python train.py --num_hidden_layers=14 --hidden_size=160 --num_attention_heads=2 --num_key_value_heads=2 --head_dim=64 --intermediate_size=640 --vocab_size=532 --hidden_act="silu" --norm="layernorm" --norm_place="pre" --norm_eps=1e-05 --positions="learned" --qk_norm=true --attn_scale=0.174 --bias="all" --tie_word_embeddings=true --parallel_block=false --init="normal" --init_std_qkv=0.0163 --init_std_o=0.00308 --init_std_up=0.0163 --init_std_down=0.00308 --optimizer="soap_variant" --learning_rate=0.00638 --lr_mult_qkv=0.5 --beta1=0.95 --beta2=0.99 --lr_head=0.00507 --max_grad_norm=1.0 --warmup_steps=44 --schedule="wsd" --decay_fraction=0.718 --decay_shape="linear" --final_lr_fraction=0.1 --batch_tokens=[32768, 65536, 131072, 262144] --max_seq_len=768 --doc_mask=true --train_tokens=294700000 --max_steps=3296 --dataset="wikipedia_en"
Each number is 50 + 10 x the weight over the matrix's rms, rounded and kept within 0 to 99. Layers, rows and columns count from 0.

# down: layer 11 MLP down (transposed), 640x160, rms 0.17, rows 398-417, columns 0-79
# up: layer 11 MLP up, 640x160, rms 0.163, rows 399-418, columns 0-79
down398:54 44 43 44 33 38 51 29 40 39 46 56 51 55 53 49 40 42 42 47 39 40 53 47 36 52 56 36 62 42 47 57 57 38 32 49 39 55 44 61 58 70 47 36 51 53 54 51 42 57 70 36 44 50 46 49 62 53 54 51 48 64 57 40 56 38 58 61 53 53 34 38 50 37 47 64 57 46 25 65
up399:43 68 48 45 55 42 50 48 48 57 57 42 37 45 50 55 61 71 60 58 71 48 41 52 48 64 39 51 53 34 68 48 65 61 39 61 42 35 36 43 57 52 54 41 43 36 47 40 39 48 45 52 47 32 47 40 56 43 45 47 56 47 49 50 51 31 41 47 56 49 50 62 31 35 46 50 44 55 50 51
down399:44 42 34 66 58 40 43 62 76 45 40 57 60 64 52 50 46 59 64 59 56 40 59 39 41 43 58 52 47 76 50 34 58 44 48 48 48 46 55 57 51 67 50 62 63 44 61 54 58 34 46 61 47 53 42 55 60 34 48 56 49 42 51 57 45 38 58 44 36 51 59 45 41 38 63 46 34 30 68 33
up400:49 56 54 68 36 51 46 51 41 49 49 38 44 37 47 71 50 44 58 76 64 50 33 52 56 55 60 52 63 68 61 51 34 51 39 45 40 65 51 66 75 42 51 58 61 58 53 60 57 58 41 52 58 53 44 48 58 39 58 43 77 55 71 49 43 60 65 58 65 64 69 66 48 59 41 61 42 40 53 64
down400:57 44 59 53 47 60 26 51 59 34 45 45 47 56 63 50 65 51 57 49 66 57 45 49 46 48 51 44 52 43 35 53 50 58 53 56 47 48 47 48 56 52 67 43 41 61 61 45 44 53 42 64 31 62 45 70 65 61 33 40 43 50 53 53 66 55 48 31 42 47 50 59 63 58 64 47 23 48 83 37
up401:50 62 58 54 56 44 55 71 57 48 48 38 41 70 34 69 53 52 56 60 45 55 47 56 57 46 54 61 33 62 45 63 49 43 45 53 50 43 54 56 38 57 44 69 51 49 45 37 56 58 48 33 56 57 54 54 60 41 47 64 46 61 44 43 35 49 52 48 59 57 52 60 46 59 39 41 58 53 40 54
down401:58 47 49 53 41 44 50 30 47 47 56 53 48 46 63 43 58 38 51 48 38 51 52 55 70 49 60 43 55 32 37 47 37 46 62 55 42 63 48 55 54 28 53 53 34 43 66 32 45 34 57 47 38 40 33 52 49 62 42 61 60 53 55 41 52 49 49 70 39 39 64 46 44 42 49 46 38 49 44 51
up402:52 38 23 29 57 43 47 60 51 59 40 47 50 58 54 47 56 51 61 50 63 40 71 54 45 36 55 48 43 53 61 55 52 41 51 64 37 58 51 51 58 46 49 45 47 46 46 58 50 72 53 46 47 38 77 44 47 34 67 49 40 43 58 47 47 38 61 47 41 64 62 77 46 39 50 50 59 64 51 54
down402:34 32 34 50 47 53 53 31 42 31 40 65 47 56 53 55 38 26 63 45 53 58 29 33 33 43 41 58 53 52 35 54 50 62 55 50 54 62 35 45 46 49 61 64 41 80 35 58 41 55 48 42 44 62 64 56 61 45 63 60 53 57 54 48 47 53 33 51 33 53 31 53 63 45 47 48 37 59 51 57
up403:60 57 52 61 52 70 54 35 50 65 40 46 62 50 54 48 45 52 38 48 43 46 60 48 67 19 51 51 42 52 44 36 40 61 45 50 65 51 50 56 66 51 34 46 41 54 58 56 41 56 58 56 53 64 69 49 49 60 62 58 33 49 32 35 51 49 55 49 57 49 36 42 50 48 35 51 40 49 34 59
down403:44 55 48 46 71 42 50 46 57 43 54 45 51 56 37 43 47 48 45 41 29 59 38 41 60 52 53 19 36 54 31 49 46 42 62 52 37 59 56 52 52 37 59 58 58 63 40 53 43 39 61 47 35 44 52 49 42 45 42 42 62 34 44 51 47 51 53 65 48 42 59 34 44 53 69 44 39 48 52 46
up404:53 51 57 66 48 50 51 50 58 62 44 60 36 59 47 62 42 54 60 42 46 60 61 53 44 39 63 61 51 49 53 37 56 42 37 47 51 48 48 57 43 57 47 70 49 27 50 51 50 61 45 38 52 53 60 52 51 54 58 52 40 38 44 50 37 49 53 50 40 42 42 58 51 48 57 43 38 65 52 55
down404:58 57 52 54 57 59 52 40 54 52 61 31 62 62 63 42 59 48 55 67 49 35 49 40 39 66 38 51 58 59 48 51 28 50 51 52 45 46 62 50 43 43 31 46 51 34 47 52 62 52 67 48 44 54 28 56 54 53 40 31 44 53 64 51 49 48 60 35 61 62 58 41 49 61 55 44 57 32 51 43
up405:42 56 58 62 53 54 55 58 37 54 59 55 57 56 49 58 46 69 43 67 51 45 36 49 49 57 30 59 67 65 47 44 40 53 49 37 60 69 58 55 50 66 47 45 56 63 52 69 69 62 57 66 46 67 54 69 48 60 52 67 36 49 50 53 49 34 33 68 59 47 55 58 54 49 54 45 53 67 54 46
down405:61 68 38 48 49 58 57 56 57 41 52 53 40 66 45 50 61 49 43 50 50 63 43 38 50 65 54 38 36 45 62 51 47 47 54 51 51 44 36 47 40 61 56 47 57 64 47 57 40 39 42 58 43 43 53 34 43 69 49 34 53 46 45 53 26 60 42 44 59 39 39 51 44 54 60 55 43 40 42 64
up406:26 43 55 58 36 42 67 46 49 54 54 58 55 57 53 49 57 35 50 45 62 71 45 63 61 47 61 51 45 33 67 56 69 48 37 51 32 42 51 61 60 50 42 66 55 44 47 46 59 66 59 67 60 42 56 41 42 53 51 62 58 50 42 52 36 61 52 54 65 48 39 46 49 35 62 59 49 51 56 51
down406:40 56 47 48 33 41 30 48 53 48 44 69 58 54 49 45 42 67 45 43 69 42 49 53 50 49 53 54 64 55 64 37 51 69 55 53 46 38 54 50 39 43 49 39 46 61 69 52 49 52 47 49 62 47 49 43 41 62 35 45 19 39 48 40 52 48 50 33 61 32 49 50 61 59 36 42 55 30 43 35
up407:32 45 57 55 44 54 54 57 38 35 45 44 31 58 59 54 42 47 54 47 32 39 44 55 54 56 45 56 50 58 39 45 44 35 60 56 33 43 40 49 42 60 53 54 51 56 60 49 57 60 62 57 56 55 39 42 50 45 23 42 50 56 55 57 50 34 51 51 62 50 47 52 44 40 55 47 41 35 57 48
down407:60 53 45 60 50 51 59 54 34 51 56 25 43 35 56 58 60 46 59 48 50 57 46 67 61 66 48 49 35 43 41 38 56 62 40 53 45 42 60 36 61 36 56 57 42 60 59 58 54 34 38 61 45 52 45 45 40 47 65 54 44 41 58 43 60 47 57 43 38 41 61 54 61 47 51 33 41 54 49 55
up408:57 49 78 49 60 38 57 60 55 48 56 34 56 53 57 58 47 43 52 34 58 66 40 44 60 35 44 71 38 45 59 54 55 53 57 60 49 48 47 59 47 42 69 51 43 54 30 35 64 53 52 42 54 69 39 53 55 62 61 46 45 50 56 63 69 36 53 50 58 35 46 46 63 59 59 61 69 54 58 52
down408:62 73 56 31 44 61 41 44 50 24 51 54 37 47 42 58 35 46 58 55 64 54 48 58 56 41 74 52 46 47 62 46 57 50 58 58 42 51 56 50 55 58 50 52 64 48 45 48 56 45 48 61 59 41 49 59 55 57 52 73 48 54 57 42 46 38 79 55 50 51 60 53 54 43 47 59 47 54 68 52
up409:57 58 77 56 63 45 68 35 73 53 55 53 57 64 34 57 49 66 46 53 55 42 80 57 62 50 60 44 54 72 45 34 56 52 64 67 58 59 58 46 41 32 38 52 43 75 57 56 42 43 63 76 48 56 70 51 64 36 61 51 39 41 63 58 49 48 65 48 58 58 67 63 43 63 45 63 49 56 51 46
down409:66 63 57 56 38 40 50 60 41 43 58 58 49 39 71 64 60 38 54 46 63 54 51 35 39 61 77 48 49 53 65 49 48 40 72 58 53 48 55 42 53 57 41 54 51 39 61 63 59 47 45 54 36 44 49 42 37 38 62 58 43 54 62 22 49 47 53 49 42 57 46 57 49 58 59 62 64 51 42 46
up410:53 71 40 54 47 45 38 53 64 74 48 35 48 59 59 42 25 54 47 50 68 35 36 53 47 58 60 50 56 42 47 49 49 47 53 37 63 42 66 61 44 43 51 31 33 46 49 42 41 51 56 52 48 52 54 39 43 32 45 55 52 48 40 59 52 57 47 30 61 59 62 54 43 63 46 27 56 57 45 52
down410:46 53 45 47 38 47 44 47 59 62 52 35 57 67 67 47 46 57 43 43 47 44 60 40 59 61 37 47 62 53 65 60 59 43 33 59 39 69 47 48 47 72 52 63 51 56 58 38 43 50 73 62 68 48 54 32 56 41 36 53 59 35 56 62 44 26 48 45 54 43 52 47 72 39 49 55 40 51 45 60
up411:46 49 25 58 41 42 54 38 54 49 48 43 53 60 41 59 60 38 56 42 47 73 61 55 52 62 40 58 43 55 62 51 61 60 62 45 39 54 37 63 38 55 50 56 71 53 40 51 59 59 45 51 58 49 50 71 82 57 51 47 47 45 51 48 54 28 64 40 66 43 48 54 49 50 46 54 57 52 59 49
down411:46 47 59 50 56 50 34 57 46 43 70 52 48 49 43 63 50 52 40 41 50 37 49 58 55 29 61 42 49 50 42 50 69 46 55 36 43 48 66 42 48 32 42 46 44 57 39 42 37 54 61 60 56 50 55 48 34 32 54 46 63 46 36 49 41 56 55 39 50 50 51 71 63 47 65 61 65 53 38 47
up412:56 40 44 56 58 51 39 37 45 46 63 43 39 46 69 58 51 44 53 33 64 52 50 36 39 66 49 61 59 36 67 42 33 65 55 34 44 52 50 56 73 56 46 46 44 41 36 38 60 55 66 50 49 43 58 49 63 42 52 57 62 43 53 63 42 82 40 35 50 47 58 65 58 51 57 53 58 39 59 49
down412:48 48 52 39 57 56 65 51 51 43 61 56 46 45 47 73 52 50 60 75 43 50 66 56 51 56 62 39 36 53 79 60 45 34 33 54 56 44 57 70 45 61 44 54 58 46 63 41 32 48 42 52 51 57 42 43 46 39 57 32 48 64 51 42 40 58 46 31 65 42 58 38 51 63 49 57 56 38 51 39
up413:47 45 45 46 51 59 43 49 41 47 51 39 51 65 42 63 61 60 51 74 68 49 46 47 58 62 31 53 62 59 52 59 34 44 51 44 52 54 45 53 43 49 52 32 47 42 54 56 60 40 55 42 48 55 60 65 42 29 58 39 36 42 69 46 43 57 52 52 54 68 57 48 50 57 53 66 51 59 35 51
down413:41 52 48 51 35 74 42 53 42 54 46 64 51 53 65 47 56 43 57 37 57 39 51 48 63 35 42 33 49 45 53 53 45 61 42 46 57 42 55 45 52 47 45 60 50 50 55 42 73 51 39 58 61 61 48 47 50 53 36 64 39 43 36 60 43 47 34 58 64 49 64 41 46 55 61 33 58 29 70 38
up414:54 55 61 54 53 59 52 41 56 39 52 41 52 45 54 46 38 42 57 52 52 53 62 38 53 36 45 47 32 53 52 64 58 55 58 45 59 45 47 54 46 62 58 46 44 53 39 76 48 43 55 35 41 46 47 54 54 63 49 68 47 60 39 52 51 44 42 44 63 40 62 60 49 38 43 49 50 54 39 37
down414:52 62 37 51 64 59 33 59 57 42 44 52 63 63 60 47 60 62 57 54 41 47 60 40 52 43 54 45 63 67 62 36 38 54 52 67 54 58 52 49 53 35 52 46 52 40 46 45 44 51 47 59 52 41 47 53 53 44 50 37 60 60 46 69 79 61 30 31 74 62 39 56 44 54 73 54 44 54 48 66
up415:48 51 44 39 57 58 37 36 61 49 45 53 47 46 60 66 60 47 53 46 45 45 59 66 50 69 54 38 38 49 43 50 52 46 54 49 53 39 50 34 60 30 42 41 49 42 52 59 40 63 56 44 51 59 39 46 43 55 52 50 42 50 46 65 41 44 33 58 41 59 44 61 36 42 56 41 56 51 45 37
down415:52 55 35 48 36 68 51 50 61 72 54 60 48 40 62 45 55 64 55 33 43 42 46 51 57 48 40 75 55 40 45 51 39 49 49 39 61 42 59 51 40 45 46 44 47 52 50 54 42 35 37 40 27 50 35 50 46 52 66 52 59 64 57 38 75 45 69 29 60 63 60 34 50 49 45 66 46 37 46 34
up416:41 59 50 62 60 36 50 55 52 52 60 52 62 60 47 56 53 44 46 49 56 65 43 71 59 49 49 38 42 49 60 45 36 61 56 42 66 47 50 50 47 34 59 59 71 58 57 54 62 45 66 50 47 53 59 62 55 50 40 53 53 53 59 72 43 42 65 59 13 64 59 45 50 32 51 28 46 49 71 41
down416:35 42 51 40 35 46 70 60 51 33 52 51 66 60 64 40 40 39 54 58 52 39 52 44 31 39 52 40 44 50 64 56 54 68 35 57 53 49 55 51 40 56 50 32 30 45 34 54 53 45 50 45 63 56 58 34 47 58 44 55 53 55 41 44 59 59 51 45 43 31 28 52 42 66 49 69 55 42 39 55
up417:57 49 62 29 58 64 42 52 58 54 62 46 48 34 48 52 55 56 49 28 44 43 52 44 44 48 67 48 28 44 54 64 43 65 55 49 49 38 49 39 66 47 56 45 52 32 40 34 34 61 55 34 48 67 55 39 41 50 40 50 62 37 38 55 63 40 56 55 52 42 51 55 40 46 55 47 56 28 44 41
down417:46 50 22 49 49 41 53 49 45 42 46 56 47 50 44 48 37 45 44 59 43 46 47 53 49 68 53 51 54 55 37 34 36 62 44 43 49 43 49 51 42 64 44 68 46 64 56 58 43 44 40 48 40 45 52 68 53 36 47 77 62 38 47 36 47 72 59 57 32 60 52 42 72 46 52 45 49 47 50 44
up418:56 58 46 42 49 59 38 47 47 63 48 62 41 55 38 62 55 58 56 43 62 39 36 44 61 51 31 57 53 51 51 61 41 50 59 40 47 54 55 76 48 57 53 47 36 49 42 56 34 52 60 39 57 49 42 58 44 55 43 41 42 37 31 60 72 53 32 48 53 57 69 53 41 40 59 40 58 39 53 57